Weights of a small transformer language model.
Size: 15 layers, width 128.
Architecture: no biases in attention or MLP, untied embeddings.
Each number is 128 + 24 x the weight over its row's rms, rounded and kept within 0 to 255. Layers, rows and columns count from 0. Numbers have three digits each. The size before them is the row's rms in percent of the matrix's.

# layer 11 MLP up, 512x128, rms 0.186, rows 222-276, columns 0-127
104:142104115136132126136137142108127151139124111119088143153151149103134144124118122127126137114146131164120130110141137145098123127105132117184155186115126127127065168095135088120159148121157156132122101104106154081162099128109120147149142165124121104116105185172154120116139175138146133120081114113149144163104119125150055168107128167105099104154082097123125127122101127148136097110150
093:102121137153122124117071168128124118090138134090134144118104131139129128158130134103104099135141098091178092131137056105124099142124172138167119143106150152129091158151118133146131119052150112086136151129113100129105155116118145127152156124098169114174106128140102120139124161138138169097153152126112126110141112137089116122135157149138112077130110085125129127118128138150124134146185
102:149134111155132091118173134092118124149141101153167156102120130147127101152122128145146169108135140148129123151101130144127139121110137132130130121096111133172070135091166150179123139118106179112114113134097135108148109131109129124119151117142072124086128141144116132127114125109147057161073090117123115103183132148141121104144083144178141138112100135173146123127127147135146181120115
104:110087129191129130102148128107127084116095069121142096151079115178116114166152133129132116091156151103133125133107147122086140123134170128132104153133118118128125096179125137097127106077112107153128127111158127155081156101103086153165137172109126141142094097145073137142113139125153148133105094151122134126143125105129130133116121130164109124114125079112131167121111116129119109162142
100:069190133136116114132130162138148159119121120130127116133138150173128128153069127115089104114107119127120114137172091129159127121129115131107125157099130167137142143126169125112088152096107105105118139134127118151132067129119089147107142122136166141174139097083110134109094144121170142152134151156116127101123126149112162097120167127144117138105150189120157131142168167136151096154114
104:117126186137143108141135148094149158113088132138144135111126137124091107138148158141123103096162151125144124109141161195112115129132160103185177095099113110149094164115111091143155138093166182093167098101177153158137117123130138140121105125133139077105119129110131158137145112127126162141104123142125115134118100101109144135100162104156148137163108133155103122144113166150135150114124
102:124142139147154124153175104116087140160137138194099123103151136140126098154146151094119136135097138162124135158092125100151126096133141130175134121128114143123127121135130118161124126103122143062110105139139139165122114095063074114122134157132135147161114136150134141136114128144125136149140153138149179115084098154118177098157105125100087122135138092168138148141140106080149117117093
102:113147131148136132130142119136120183122164144144152119133109114136078141083113161135145113130097116140142156136086115133170145155072146071138119147132123112137116136135153103144148155138138156146112078109122135158161128126129111115129106088096105130099136124135140127138138128125156146067133171120143186123091150131106089120182124164102132107109093136099079129147127151170175103139126
096:101119105095083134095112136164119148123097118151141123095098107104172144180177106119121127104153131139185115142090141138119095118094133141132100098104124177114119153164132116130177135083149121158088159125120135110098112117128151119121188093158097157160099168167128160136144149131138115108115130109159115095115094141141161139129118127118122122117110135094155139127104136156136152115155
107:071073117145100091104148150051098152154109161146132139168129154134127125115135136124167140130150061131080147146152092143110147127162146145161133152107119144077116106095162140118096125122106117116126171115112111131136092136097152129137124144144117115137114170131115153124129144147143107144118147162156111120127152121180137142085102141142105128148128097103097127151120129110168123156129
092:117129107101123107102132149171124097105144148146126084113118170145142087165143116159150125125108114152122154159121119138105145116134152131131121135164120102128162112126087108145138151107144089161149117120161167126124140155150094160154093169196126116126140084132122180153089186144154133124151175118153160127124163137136143120129122079099083148126126135133168124126115152129111101153136
104:127120129150139082141108095117108149166163069124133136147157140142159188149102132130124150123154161115077117112153127125104123142107115123178143139132105135127109104131189106132172128127108115154144116130184123130134108121139113152131134143149143109161098161138114127148149162102156137187110144134156133135085191162166118117145145123122140114146133160136094099132121105083134154156142
096:163108132169106141087147161116164128144103120127119091160157122109139131146141127134123130140119143151168089123137131150122110123144119143126129124056105101118190151104117161129121162151153102142126129131161098098141120132131102105100112128123144115114104105149131134146139128160162080101102128049133103102114134093157134109135107077157149097151123154133168103109135162094157116157154
099:150129125108148152155117115090152102146131131119118088191121095088128135090159174100124144089156147166162156125126111158107126162140119091169126117138134146089097135114120173092105146087138151123142103116141143123154135135125143129143153104096109089119081142122085112112135167139137150143071141119127147185118143120141168131143142123110121131151150174159135139108137091128161137135118
103:183131140089070140125153091085066115109131148112165144137116161174103127137139135114140120164119136158114140118113127180143109107155156120107152135147098109130128173127114105132140123115147098080108110124115140126122135128135095129152131096159093092078114126150104151120110115115167126150115123174127158149146105143189150112153117116157155129157103150127107140126129103088126161132103
100:158099141130136114142115131175108112140175115082111143114116101123095163136159154161105129123137101126130129134159112115072120113137115082132125119097138134134120137096118122147117189108108164168076098086103114113122086134131103103124108078154104138128099104118095086100106136109139086125145110122119142114139111117097103106119096146110140107150099100148080126142088132112181136107135
112:159107174117151118128127113113134101184149144142135130113184096181153135142125079120094146141118126142158162100140156112144104086171142108111135153116121123115133143136117126127100130124108131113109127133140155149133069122093079133143111141098110115137096057131084123158125120135143090155113111162098101122145141140125138124141130143143128125102125152171164180137151131148133182100111
099:121113127130082168108148145110110115101142096153151085125158122139115105094115127125087177118121139123168106128103101107144113110058132145134133147079129107143169119076153084108119105100151108151111102094108096128111108118112121136118131141147129151076099138106163126155135109131146086101129146118153141141134131080150107120129114085113115096104148112105133093130102155127144114082090
095:145126093142130108108126197138147113090123159118135161128131110140147170154138163146103152125163103127119166126101130099157107119108138144130120111144138124078128118156124149155153186136119141152095158114096150169112129127090111108135125093157101095141134145132107114166130164148151147150103168128136105144124144133138172085133176114106153182133121176142147130147159161100109103132108
094:139082120131072140089108186128135152115127121104128128167136134140114111114146152129098149115131122157128149154104101109126122096103161130139139106156105106121132102163143087119085124117157063101080144167164132138121131089086131149167133121181160120178150126181108126140124132113137114155109122085152109165123096137111143139132096182142143135106110130124104127105129117106131134113124
096:155106134156139129112135122155086174111132158174126147113114141124142147141107170145145119131181114115146151140118098137077128130170162132121134118121108171149122128124100168146088106150138149124158091123140136130155154100157081119110134154108150152118114054159099116153141135132128165133129147107129146111108113207100138107140114102107138105129135118129135141105155161120141119174085
099:094161138130179135097086119151132103186158142138120120092125125141080160119184117134137132134186102075124132115097115120095116146107133137151117141093111103123116113128136101142120144126171160147152177137116142084135097147053132134121112130131097115110113130157141165121110128178103119125130139117102093140115098112092133131122147105130112118131102154130088130094149161122161128105129
101:096151134093141157136156195153122132155127135149141117114133140136116119150108193082145110127134140165097093147140126106106123120141069137105160105113093160125167093119115132149133128151146117111134176113104137127116148150132130152153148118172094108133105137182108160139123149129147184113128102112107102098133104123083132115118095132101133118187127160155151135120144121143086117129156
104:162117103087162126091133124126127171116100100130153116104096098141146103140129128135139185139075134195132101133150122157110115119131123141140159137142119111096128175121139155121149100157132120156115109131138131136148143173136128159109132174139115137103103128134101133145172130124131189116147096128138110146072079164150146112089135115149108127120107160162115146115115074141140170134143
103:138119164146094136113123142111138112140145157152150111109138152145128078119134094152120121091104113126169084121132114157091115151166134143131135175120099134106135114125122104127186157123167118119131111145142122182141104151113130131122071124148145115167111135136097097139145164151182132146104140125081132151134133114121184153076119120145117133102125140068130137088157119126115119133185
101:109119153138134108119134097142100143165127114147125123161079126115137126140122101129174165128165138176109098155102125113149102134164161128134102168126118159105124156181115133128143130162100083139113107122126114157141116107130095154132132194089171127115120172137138136136074107124153124117092128135162088102166126127138087126127101114155082114139118139141096105164162127106127118160152
100:165129142136138105123107107162066166118170110106114158126140128175083141116151130120148116151099129096125137155126099137131102137154120090110105141111135137130148156086143109158080188142148108109131142162120145157105115168112106140153096134196134162108141129128126110141100144113124151109097127109078089104066134133127107143104117118095082132140124144134121124129087155133111128115127
107:115128175113131126116099132094082147131091131138133130117119095164135124073160126101154119157154155159094142153148123149132175148147130150126102097113067135093153139135144175114148132115085121165106106186150125137133127138130133138098171120100162130110122102157070137131126122126075149156129119153173149148145104106138142130147122172091117123142125096139164126111134125143137110103109
090:144178092135114134166151112105114117118090180145119143114126126139044093141127154150120093103156125142114071120142141149123177138084120135149136132148090139123133134158139143145128137165097115114092107128131097150111139151113135106123115111140141130167089121136130098129118074103098127096080132138110111166113104149089166089145126102125146116120128161127092101137130132138157098140113
098:117153130117132140120155115108077185134166101149119119088142121163137103133138164116135119140113148154099127112166142122094169119156113089111163155119112102088111134170146153069075110154135116137126150102098128088127101127139128136107119136172126102107145107131134161181118111146137124080124123117112134150181120123134105105078104104092133135098136139146145172111141108127147156111138
094:116112161119145135150134162121168171109146128100173111107113124137144092128142096104127160128085114190155110156151113149089108141134121134144122146104131156123084170152096146115146138097162110153155113157140144108144144109095152125128149155135131112146109136134108141151096159098154107106158134151137110115106120092112141130144159158172129123152206102150107171128134129156142104097091
094:114148186146097157147133137137129096117126120134118120113152119161116139128112134141159126142135110142134151123079089155153179108153116129124135121105108134126153162119176173115093133145098131159120162136123109097134113100141145131119155175129165099104100114152101133131102113179142147105127177132104141126049122168156131121080131147108102151145104098114174113123113150102132146125088
105:109080123108129085134140146149107152134123135129123142154120068131176178153122198106140134094109156097085118179116097114121134132140153105155139175116161170170094137148113094132173163116097126144120126152168142113143130079134171185115114129109114118150109122130120118115137130141121167119094159132127081127123144125137122125150115137101122127138140152134121099105146132124124143122091
090:119118150145135162120105139138120112091128156120140087086148135160142143137103100135109062152142127119134158169134128115114105159091130148138107122101127119175109161144118180110125152134144160142101130132108154168136112167159158152091089159145149130092113150143099119124108158108129162139130193138130119130127076068136109114105127133125141140093160138113171136148166166151134126124133
105:128141120096153119129146143072133138109123121143120143161146155142172153107059128139079120142111128126119156161146110138153111055121122103154111169114102120123121180129139136123081143125151159117100110143153141143115107097164116187161137115171155119118134159127134172119080138136143108119121118156121086125159138116159125150109084161152119129152104116137133108129129127149164102103128
095:139093202122107110128131147087145115183186112100120135129116134160113115138111151110108129110145159139157115108110115126134131118126135151142118159109143123130057121124093139130161164119139121125139087140107089096126074142107105095093139116108087099078110084137137129122125149138149126117134150112159123132131140144145067136127125114165112132125182115162149113144153149133162101112151
095:118177117102150158154139138147145150148128151158140115083178050123173097113108125103156092172101141157124135108083129156155112147159162132113116164106120144110134146109160146127164151112159127162134145131099103148132106135150108138090104151116113183127100133133163154127146126139159160141134129135116125157120151137132129110134153126143116072142112114155142144069136100142130133110150
107:102168161136113129182132132128130119125134152132125123136136134138113143138105161174125146145140148118180139102123136151146086167157139130160080137105133151145148145111127122113147115113144138167114116131172147120122128157157122093108054115079146118124105082086121170140116123115130121112133092169065101131106155152148133128070118138135118135089130175137101106142126119122116115172139
097:100108118098098119107123153122118163100101139186120128127126099183097135139130109136087111116152081112118167126144139148108159113147177120097096128126136146098157166166109128151106121122150159138097122195132146137141107110159161089140102104161078130117122115164129136153173117103104182118117128134140108131136127111125138108126088136121147115130112177085154151123099153126133116126121
102:128120150076126145166134161137110115118119129139132094151147136154154107121136127089101121142141136145108164135169135173136144138116137149152127142163127131149087161086133114064145116109141078123138075121118154094135171124034140169158138094129162101120113137155106144119091156150116143119105155154120131149114127114161138142142151108120120113138165141109133126119117126074130126157129
093:148111086163137091092164145166103155106197160112131102107160155093109118134120129136093095143163101130104134120150149135113129105152129117151127147116131109138166143093122140121167164118124106183149147109115118054136168127166158094125120131128157104121118143138145096140120125146143153149124162129111137103145147125112173124134116121121130076114142120091113139106090121154146126173146
100:077114127140115104149133062107125146111119150141156105103067108142086093160103134152172105067109147146143119116116106105088128115138129086122173146080102146137118143136099095116155143151189165150135133084116157141121130115129121150141139116115124118101121136136088107135121148084131114115132162151119147168139105158105106133093158112148156124112131135104140113140115099126094123149123
110:147138097159101116124101132126149116140141138116117178089134094133141122143106137124103126161118129159116091149151148119109154141094119124123128099110119181129139112122135177135152133139145105096157123134106127107158103098139118144137148164101121149120087138116117108148099148118100094108122157119124113164119164165166100101101116119128167122175065143079085093109163177146147128081102
107:160150157131110154120143127153107137112097097109134127151128141173138141113141117132094133089103102139146124162082135168135128090146131138142074138128105140127099130107133155128137155149138132152097155111167076087169191094126098120161143120170122165154114148115153138133162132105075127115149138109173112077117147131108116126122124111121116123154137141119132148146117148185137072122149
103:125118175133088165104172161113124128085102143105141116116154115142131077152145114136100140101117132124131144128111113182170136092120146089142120157107108102124126147082121113156137140137126104110147155120165088104208083119146098119181141124132123156153135132138125175128130154153157148193139126167126162118115131158128146125119134135126150108120131124131117125101134121130104095113087
102:138165150148146145132124131144145123156150134091115105099081148146105134116151134153123142176119140135146103132153137142159080124126120101155116178135114119151120141163131160146163135139148129128149106156133158109080113080140121161148150130157132135144115130129115134172122072096068118135078108102157150158144095089121096121138168145126155134113128148112113102111118107093145196146102
104:180124095140101110134137093108141127131113106127184123157145137177130139119138147157132094138076103109130137142146124099128108084116129113109114133103120124144097073103128127149173108120164167160119113117173132148125137123133097153131117164091124114149138140141118125146143121107130175130141151127143160175148077139102094109071136159133099131108121128110131077073106128154162128154139
099:065117120134154117069138147127116126113147087084112133127127113127082133134107133145162102129142119146131113139130128121105101133123129117110129203106109205106166122135123124135161140113144131143143098117087105079122114164116107182138176148147126112094100133116123171136135102100131119147153156166167150149146097108130151124109133165111135117119126133129150114114149109095160116119085
108:119128124146115141135142137142142110175131127138122118146117121104092083143183127115101128124166110133114118131141071145121099134138104150124071151161127169155112145128175093122139142082155126147123100165118075148147136145101102115112095125169119102129143111172116162176136130134089150156144182114150119109102161119098137143100165114116101101109141165108166126102134142138132156112106
093:105146094159112107109125155157141093154107107146090161119131095125117111141098153129087123094166079140098114144096123133098113115091107131139083128115119156126100109165139120082104149157148127143064116111134104170111100121124101079143137152133113127130113123111118082110123134126148153125159102142125119166118125128160140076094100163123169127140120165121117132131100151115149160110175
090:121127092138099097146113117160145150139145135137117158126108118149079147133102124104120097098095108112120080099113105140147090146128097115124126152129145122115148132141142136112089156188125145114119136135100098097108144094123147108130129173160090147111103159141127143163128098087095137151155177166100098146107133156142164156122110172079101105093115145132132095131132163124101112108081
099:156124082127137090122107164126108118161158173164171153130105115139113148167155166111100166134068134162161105143148094145121117111169107089152155104161132115177115112121153143146154121083146129113135165117136144109149099135132129132132117142117118121119128093135146151157132101112094096099097116138135121132134157073187116158136119147178113127136125156134125114102117154097127142122149
100:083152132136103143128095113108119152113134112118105109122130144164123121132134181135146115134140076160139131151126131151128128112089153164166120103131163103180143140151154159100106147143118133093133135121167089125152120097119110138123058127155147148104159081142144152163123123119075138102169135137101126127118146119109112121106101079141101143124134157129156151074128135089140090160158
107:145132136182093065130129121129115138164096151120125113123103122181112146141148127109127168100159099178145099138118129111155112133143084135141090160099133103149114111129139109107128134112140092142099137103197134124177119142152120146108100111172114188151119154106123105170148090118134154118122102164128086114141154113107166115185126125113113102112147119137121121122112129129116119120122
108:120153145156127140164138176138132128140142087107143173142136109105080126109143173068109097146159128110161145124148155121108148112143151134125093142096131136094135126120143125141141128159165111135120128122147149160180196142082158163144149107126115148142132099154095134144118116133119161096130093141119091141149145082150126147143160185100152105147099122113107160146140166139128131141117
# layer 11 MLP down (transposed), 512x128, rms 0.148, rows 222-275, columns 0-127
105:172098130125119097142149124132135154143108133130141147093151137138151148150113119131136108173127163131120117151157160120105165086085099122177131128155086098139121104105140166121105121121127142113138105162137112127147111133127155142100120148151183131158149131112150094152136071157126165126115116094125096072139084122095138137117096140089152083112164124064119152123087117102134131131135
092:070146117119145145081154117119168136142134125156136163166146087106155121118099148145119177127143149129107133111128146133171156113121153130113140151128145125112175147133150137116088133162150105126093109129103102145129122129105153141113109121108147176131103123136111133084142131153221143127105120168147136091164107147105171118114108165118139127120116163140121146088120112141104143119077
107:097124145124129106158114107161128149146139123141129093135124142137156103132109111179121111145119109179118192144144096141110129122130138136097094143132118115095133089112109092106102177185102105142079150144138116151118120139165148113149165142106100142136157142168092099134148110153133113140148127132116100145150129104141137138142142092106141157074122122119140113073140112060114094160122
095:125086171135123123073095079139139095117144097138140127115139116122135122127130149104107119141131099176128116103094136103149183142075133149133153140169078111132127127099137096073135138088124134155115110159139121094174109170158151152130163147105118148175121120137161119144167132165113123146124111157109130123149115100104166134133165131104136103100121102121101137152139084127125136098127
096:156124112148141111157124164119086123139060119090152124112140136113098119125137123136079134138133134105123149156107123117086145121153139131161122142114108118120106136120095158103123131059133170082113119132115163127109118097128138147154123100151134110111150123155167139125143115112161145126156093106072156153159133120121158125128139144172168126125079117138190126135140090154128178120169
110:130116101091123148112134158149137111132116113099141126106128118126081185139069166147161118143157147132098149098092097109121139169093091123119131112105095125130117116146184128105124088139135113113100092132120119091133127123134152128136112127146107144122105153121160155168132145160146169107133105107122138127114130164150150123129114061154145155113144118113184110135174120175106086138104
097:151133100144125146067103168144131122116111103083135135118134123092148150087132127156098144144104137120101140113139113119149162137118090128139149131103114115083162133085118168102159167121116135149183150112115138099102094142155163100112147121132136118128139168122100148116167143131109111143114092133141123159129099130137140108075163124139175107097111177132150109084098158144173144104130
105:126098155100144125101132129071143062123129130114138150123163132112145073112135111127134109134106118098129113111170137170103116116102116099166182115154158152105160125058121162107111104126090147131120147130090111152084135100158146164157140125140126149102116109130128120100110139136137140157119099107118124144123117146091140166137161150158139145137150100134147079145111151139106178111117
097:115137143149128133136116125120154179089165151087124148123127142137149143148127144168121125135143141122122113127121120117124181119145112196125146155189120063158125119122135083135118133141141110103103150094126152097139110126165134144132135159142127143088105119142138133094069129141089109151132190127166100135136152103130112093125152106126126123140099107136181125119146122082106087170126
108:104134168111184132128146096135138160117105130165173171149133154125114112132150108106102119114162092138149100152144114145079148118101130111068125135079141122147121167122082141118131155124119103127103144165138147138130135144133157110156099080191126134121109124111153123120139129121126140173191120145141156113172133109085093147103147114108117134142142169120127102129141128126139111124081
095:135109083150102157120130087144132139156097116155147169135162115124100158104084120086139099114124142096099110151135140108149116156143115133110132155086135146098121115124142113115083128145116146119118139176090108132153092191118159129113170155127120115122111154113147065131162071086119112138132112165142130120138117109100108159152135133171145128155149152120082153128114116113104124134095
102:121164097106083124150186137090171124144132121146132118098163132123132160106127119145096112132095140113118105133132128114136117079109110112128104091158114085132120139142090145151145140101145182127129149107134128129150179083153147152119077146130149107134131118105116094120114095096104113121126113067127122170104085125119085113118172150157117126128149129133149145083130142157096105139163
098:097150148108155137135142135148119111087159134140119150090138132113114124108116117095105150117146133141119148109148104137108138137159109113106146115144126114158069147153094127098137129133112153123152126145136135105136112100119111146146129167133127126144130087089134101149146106101140193129143143150144132134180121133116106128155148123128112163127127116131154148168144156011145135100056
099:148115069092148119154129100130137123151129125156157113135127119105114154138148125142102133129131117130102125125136149161157096086089153100090186142096144170079104110125091103104108145104101090134172123137111150117084103080123146145106118125155145157112131146138116124150115102076157081146107143177118100151161102120152124124149110160093133153166127132113155119134106113108157129112123
105:119133166112103123090143180163138146136184119116100123097139120101137114143164108160095130133128108156126129127150096084145152147092107152105124090101137099133131080133126154109126124115118165134119145117115165101130109149150164126118104131158171133172129141130125125095116128159124168087154142122130140122115084121140141125093123138118138164084147051139153111088162140127139127176150
108:140164109105141076125150136081114118107165098126170101100131143139112160115127139102122130153159113135115114174126123111116141137148172110147107141095102104110084121110154159124146136131138103114111145119158090176082139164158134141167127132125186113141159120131133076124156147091079107095132110103096120099129159159098116129090110152153146146118104099156140108109122148095141143112122
103:109108152129130120116117156133085099139091116088154185108149064144144120126111113105110129137122146158169155121156141173118110149157149102142157112168127163108141164144120111136114124142183119106152111128146111106148130177147149122166135144131123117097132107109138119149156080128179135110122122132081115117094113168145146120138166133171110088135133118119147137144103081140114106101089
098:122155126155119145153151115171150140170091124104101146121132119114111120168162138164167154109108140150095164124119143143119142137136137120110124148116158154123072155146114100133079126144137122094158119160152105136128110154097122123126137132119093141147155131060142157149116136117165199118139162124133151130091160151130110132167099161121143119132077112165085132134092121095109117158135
096:083135099158128138165062123117136163105168152162099137110131141151145114125113148148128104150138190129111135122146119141191147143189138098153162118147144140133119152108172117121123146133122102164135118146147133118103163153154158119114128178137116131132169163089117114108089116140124152126145148120168117114079114144175131158130108103106092102135115111125108135105113086127135117114139
104:110155135109135127137115128117116102124122125077101134086117165079136194127146134125065117132098119126139139085141128131115163188135137122120142131123078144161145150196150123138171123128128141107081146116148110136125092149147138152133123083137141160120123081106151113128167115116178090114140109117133145132155086149124141140107105123150136120110117123140077103129120107113142111147087
101:117147111084071102107079203115154118118161164096137179124172145130119107144112151134081149135099124145099136138133114129127104106084093142100168144131144088111151115147136113141137143164122096134120145163085108148117105128091122129124139177097110094130118150110142117098135090079155113130153119118136151125114147121131098130113121107128104171095128127149099121141131093105153139126123
097:111164142148108124080156156102107098114101117131163131132143124128074123120133094133095142151126130139151128211122124127129157148136112132130124118135132117113076081147085108152180137125154155112124170134139121102111074136170118131130124097150154097141100144119135119136144152112133120110125060154127150130128111185159129146142133133137094114117141119161131103141144105078090128129095
104:148135108080130144093100138136139085123171119123111143125093141157155137084149157132114112095135136133132182124159125094109122136110098133083147149130153130132162113130101154104113148112142120127079124090120098159132094110139127073112119121128148152074129139121121136126105146104100149155114096139144148167102145159134107087107137129104087128129112162171081116084128159070143124136118
100:115113137164110153126121137129109097147125161126104135163137159122129132141154090159152130093154103145085122129094148128181137053117137154161138106151204163122134132138115119146121119145136093107112143102141105149106107149148135138084135128107079109120117130133125132129093165092143132135134078159102168127066097140190115168145121122115122136126135141109132125134119136133168115115132
103:105158154142132163134130136155155174128135108147126169103120141125151136118106145112130140106107075123136152102139154124101130133171106131098143104128098144163096165097120094074095144141115156095152111172106130127101105103152155133134100139122113119151154088147088143147146120162101180112128075092143144112145118108119134178132131147073165159155141140120114116133124114137166136116166
100:126152129062103154141125100138170117133154129100131109154129131120124135118156153169165132068128147159154125143126143141116089176135162149147136132112135137109149150170098127141172119146125144097146145120137115140117104172102172126134072147160132143084137110127132163148104115148137118119128122121116092108078141122128081110149156080148134148079117120115111118141140080130110134168092
104:109121122163098153152118170148123147146129131143083115128141110168143079084065146132156109113128090120127112118104163140136125126096106125122132145120127134111086120121131115139127116088100121121131109141138125109121136145099109091098100138131148072145128170180189141099164165094093073119138140148163169135145162119128133155149122092165111131132092122122155125112141121105125106095144
106:150148157134153186119142141108136123107099160108121192113151146128115167140105146143099112112111116105131103119118129156072099095122118102106120139149162113169124170125115104184117113132145119161134151126143145121129142153157094116153098122088115160158138104097131137141127146151136126168164084129122135105129127151160114171145104150125153140134111154054104134123097118120097164121098
104:122159116141119152126122150109119101146143158109120143176123093131147149148121115134110141132131125119085150132149115106072142079148113097140147117110124128173129157082096137130097137119140130122132122168093110132090129091157136151156139093152125148074155122128109123087143116138166134081092118115133133054093113095126135166104109116147184143162089144097136163132119145127117150151116
105:127128123167100126095130109136123126133091122154120161182158133168140143076163151103115119148119131124143108131115083213130125097137154130132137119106121114105145093118106151119093141101137119102170108125117133165148158123131110108123163174089088135116149171097163114111101137090163128097123135166152131124103101113105139136142111127128115141103116137155161104146106176111086112110134
097:153150140123128090112105089127116093138121122156137142101116139142118130141147161130189146111151135143099080139155158155147147141152109108127131151116129114173160138082146106172122114158111128093106134099107122129148080136161151144130141127163116122073111157149111135113120122147075142114108148093089173147130101136082086124181083124111120120115116129108156115125116100158107159121159
088:140135080125153067114162112104114142157119143120117128116154139099121128114131125102103127179143135102139120105131101119122120149177127120120122129146164091158158119120099113086139137096133137108152162111123118153129154152124144138180130121135125141149155118096146143123155142113176085141127109137107138149152140108150095129153124170157133122120162152124168138165144148015125131152130
110:107106128120138150078117117135118057129141110161133138140128098106138121158111150092127126086125130127120162115127130119125130125106110182134167147140113139135126118150111085131145111104167097157157101172141133098084131190097111101143152113132127165167122150146140098114096106113125143105085124144099133114125098189139124098126108143106121106143148072110127174112096152159152130136137
085:165102122118118097130127136089120130111124134100082170203151119075157093112123161126118155123118110114126122139137151145125145112153097127136118144092124153071130119156168115136114090132136109133100144103119098114165167081109098081169136122101137147108164119146166124072152128129122101137124132125121161146142169174123155140150106141125149133159094124101140134127099115114111134110101
104:164176143092156103146123106140129145094118137150142123142129135105142119110149095120138098114149109151130128135156157109131116118104120127130139142131105099150166108109109082103106161105102119175080142142132134192077122145160113154111120134085108119137099159112146100120112112135095137178121147132132156062081127137126142111147136105094079146107110136124121136122105084151106096131079
092:096170119096108133142098142104142152134147100170079098133155109118134157123107105178135167128091135139109092113138149091094177130081182124127184148113118145111175130132143122163107125134106124101131116123114140113122134156126151137105141115126128153163089139111134154105123150123185149132121107121114168112100100131067129125111122111088160104117096099118124144127132109113145114171125
096:098122127166145116120121070121136128099154150112159150158124171105096136151146146132116186135085143115151107096169114136119150163128117110129159097155118124120081124127105092103126103122106102142132124135133140089109114112151097118124066137119142147154146144147087164151148108128056147131133140148129154109139087181139112155156116130159138113129140155131138144153089106116077129134119
097:086129105113168104138104108116114166134128142131138108151146087093096153114146117163133130128110171122143145099118165158120129143152162113124157127128128108088113143118131097174119086161123097105130157155179137145106110140145103155118115110160071147144087133155077089156114097144109124131132100116118115114170135134140113080123115098084155140103144096113171166111137164135122112141119
103:156153144156166106129097117139109101136162122119142147135148170097134110133094139120151141090105136161141110089140090108116123184140094122126130153116162121109123105141122102134134117121107174128099120107134111110128177125176163102126154170136144133128067137137116083113101100139112125149157128113128177112119106134080102152116153148144091151103101134112167106105167147169110109163105
100:179120146125098113126147161134108134089099175075119127120110165089095120127119157141098191146116153116140137152100138155144117162114110096139135126076114122121140132125124081157078064134146143119139124108105115143156118123129154078102085130143150101118139160109121097152116087108137081097113144123160141101141140103151103169128141130126128168103133117143133126128145108125166139128124
083:135110177101112107128122122138109117083110126144146100158086102135132147134069113170146112174184111169087159129159102113133138129131176114102109118108122156091121137138100122105126089085128139102135155174147127113111123133109106153170137112160114158154166089109114136159130140111119147138078111158118098147094115151113135144137126128121140176116167141114130161117131154163123105143131
099:095183142149169143124107098172140105124145156146118114093138154151144158103126111147110104119145115168101127121119129097127144131152087122108096121147087116121113117154118126135109126103096120106150143095129167146140132177139120140145096138117105097141117119151112143109138059147113094086117147164160121118167134097159121143124101104109104082099148135125072159171137160157114151122155
105:111099153109104117137110090122139141128102108106124145128115075115149134155172105107175148133111152134115172097170096158090099128128118111095150156083152162128129129105122125136136128174122160141119162152150086076143123113151130129110118126124125168097130174115134077140131146163112132129158107106095113142155155114152112112072154127131101104116118133134075163135150092152107113132112
104:116086165103140146145113127098130133129156120116134155132121096152128165104159129141121063160117135156164137150076151171121139150118144153149150088128118126141136141094128079092150137126083136093125138152178132121078115125128141097114147139116097129103139127146109174125144093138084165147143116131126120162089126125097117157156101144145110157148159114157139143146100132158123084097164
106:122112132130142191170126098124144115133136140123155131087156134171107117132160155124136133163186094143139150120165135141132115132133074131150160110082090161103127124093139128123112196130120134123106150148125107144101124131170132152146137141098108129112153154073166156131109137172123150138152123106128178157120112112155106163099120117070146150100102102139133136127106114133139121103117
102:103122134143147146118135161098132178109128138129121166118145141136115157104096133100151138127165101114140133147142081110105106137156103180129119104104087119114123159140102112132096137110093115141128134160132119157147096180146100107098119152120164126112176124104115108121106157144158126129137148157105082116130127135140109184130128138163123145121143158085075148111149113215127122148153
101:100096132075133137107141176139147122096128136113122147134171144140137109104119104125133163093127125117118109069161117126129099128171093124113091133104127139097148135144160160179140121116113116163153150103148156164182133164137165114111119128158141160108113105106120147108102131135120161116091147153104091088097167140135131118106107127111135086128123137113194130132079146111100138139122
102:136157136165150118150127135107127130127086109189145119134121106144089148105125144129136066159131154109136164128084092127164124155129130143147118103108113153156158097100120121077117137146129119114138132145131134159136172133130216159135112127143140175172149104137084137091161126100141141120133082130106139138079115149105122129107128108141163115118122136140163130149140092168113122115115
111:086145056142115133117131147150139119095162155068138109116055140102134136106131114110130101108142098185091132139098108147103137091098138160112124103138163154128095157108139095092146140100126116124113129108110149127168118096126107119149153101117156153093126124066140109130134128136111155111133122127107105121124114146119174132124143137113136123120178093124112144152140118177135103095138
106:172101130142193134141137144074166127112148130112128119101152102123119130158123129087116122102137103137144133159117098140115130151131113160140120107088132123110166112126128100115117111118148142118083145117089131123089113162131098149120106106136116092111195103143132104114146108137048154122113131107109142119144124160121137161094160130143127151123124089080150129188087114103139154143141
088:179132174093100118136135104104102148146105103147126090103141141100104148132137131100113117142104120121190100119176116114129174123127132125104121130137119139161111125091120148151161109113108100158109135176144136135138128156159095102166121117090126144087115121175128143156144109123080099124111102119149134159174133140170080112172114088139155110105117112109174116122136116165135132118140
093:105137162111142122124152100123198139113111088074128162148118113102107101115137073108162123128171148136064143086157103137175116131137156164107125111135106183092095112153117113138138124173122133147138073130132126174159144108151146148114170124151133114096108163147129152107141128147117124149131141115142152111124113141105091142094134118116150130149116135112140131128133112164093145112132
100:104163138122150123125107124165136095095117145174147128166125121120147144131087110145145147123138147126136144066133107141119121143130160121126134097161101158077138094115106099141119116160144076123145124104104142121129102097128128126124171136098119097120128140101115081095116109166159121130141143151161106193129151092121119105139114141135107137153117104143090111152122079082155175078113
112:148138112136151108165143106184085104146128144124157173131108149110131096132106137076143114126116178142148160151100138156121131137136163059148113140149110126146138124126113118184134131108148141106129127102143127108109101139134114106106121156124090077130135127113071156123128133133139080159091141123117092085144133126107126125181160122115105151099131141154153133135172099152141091158121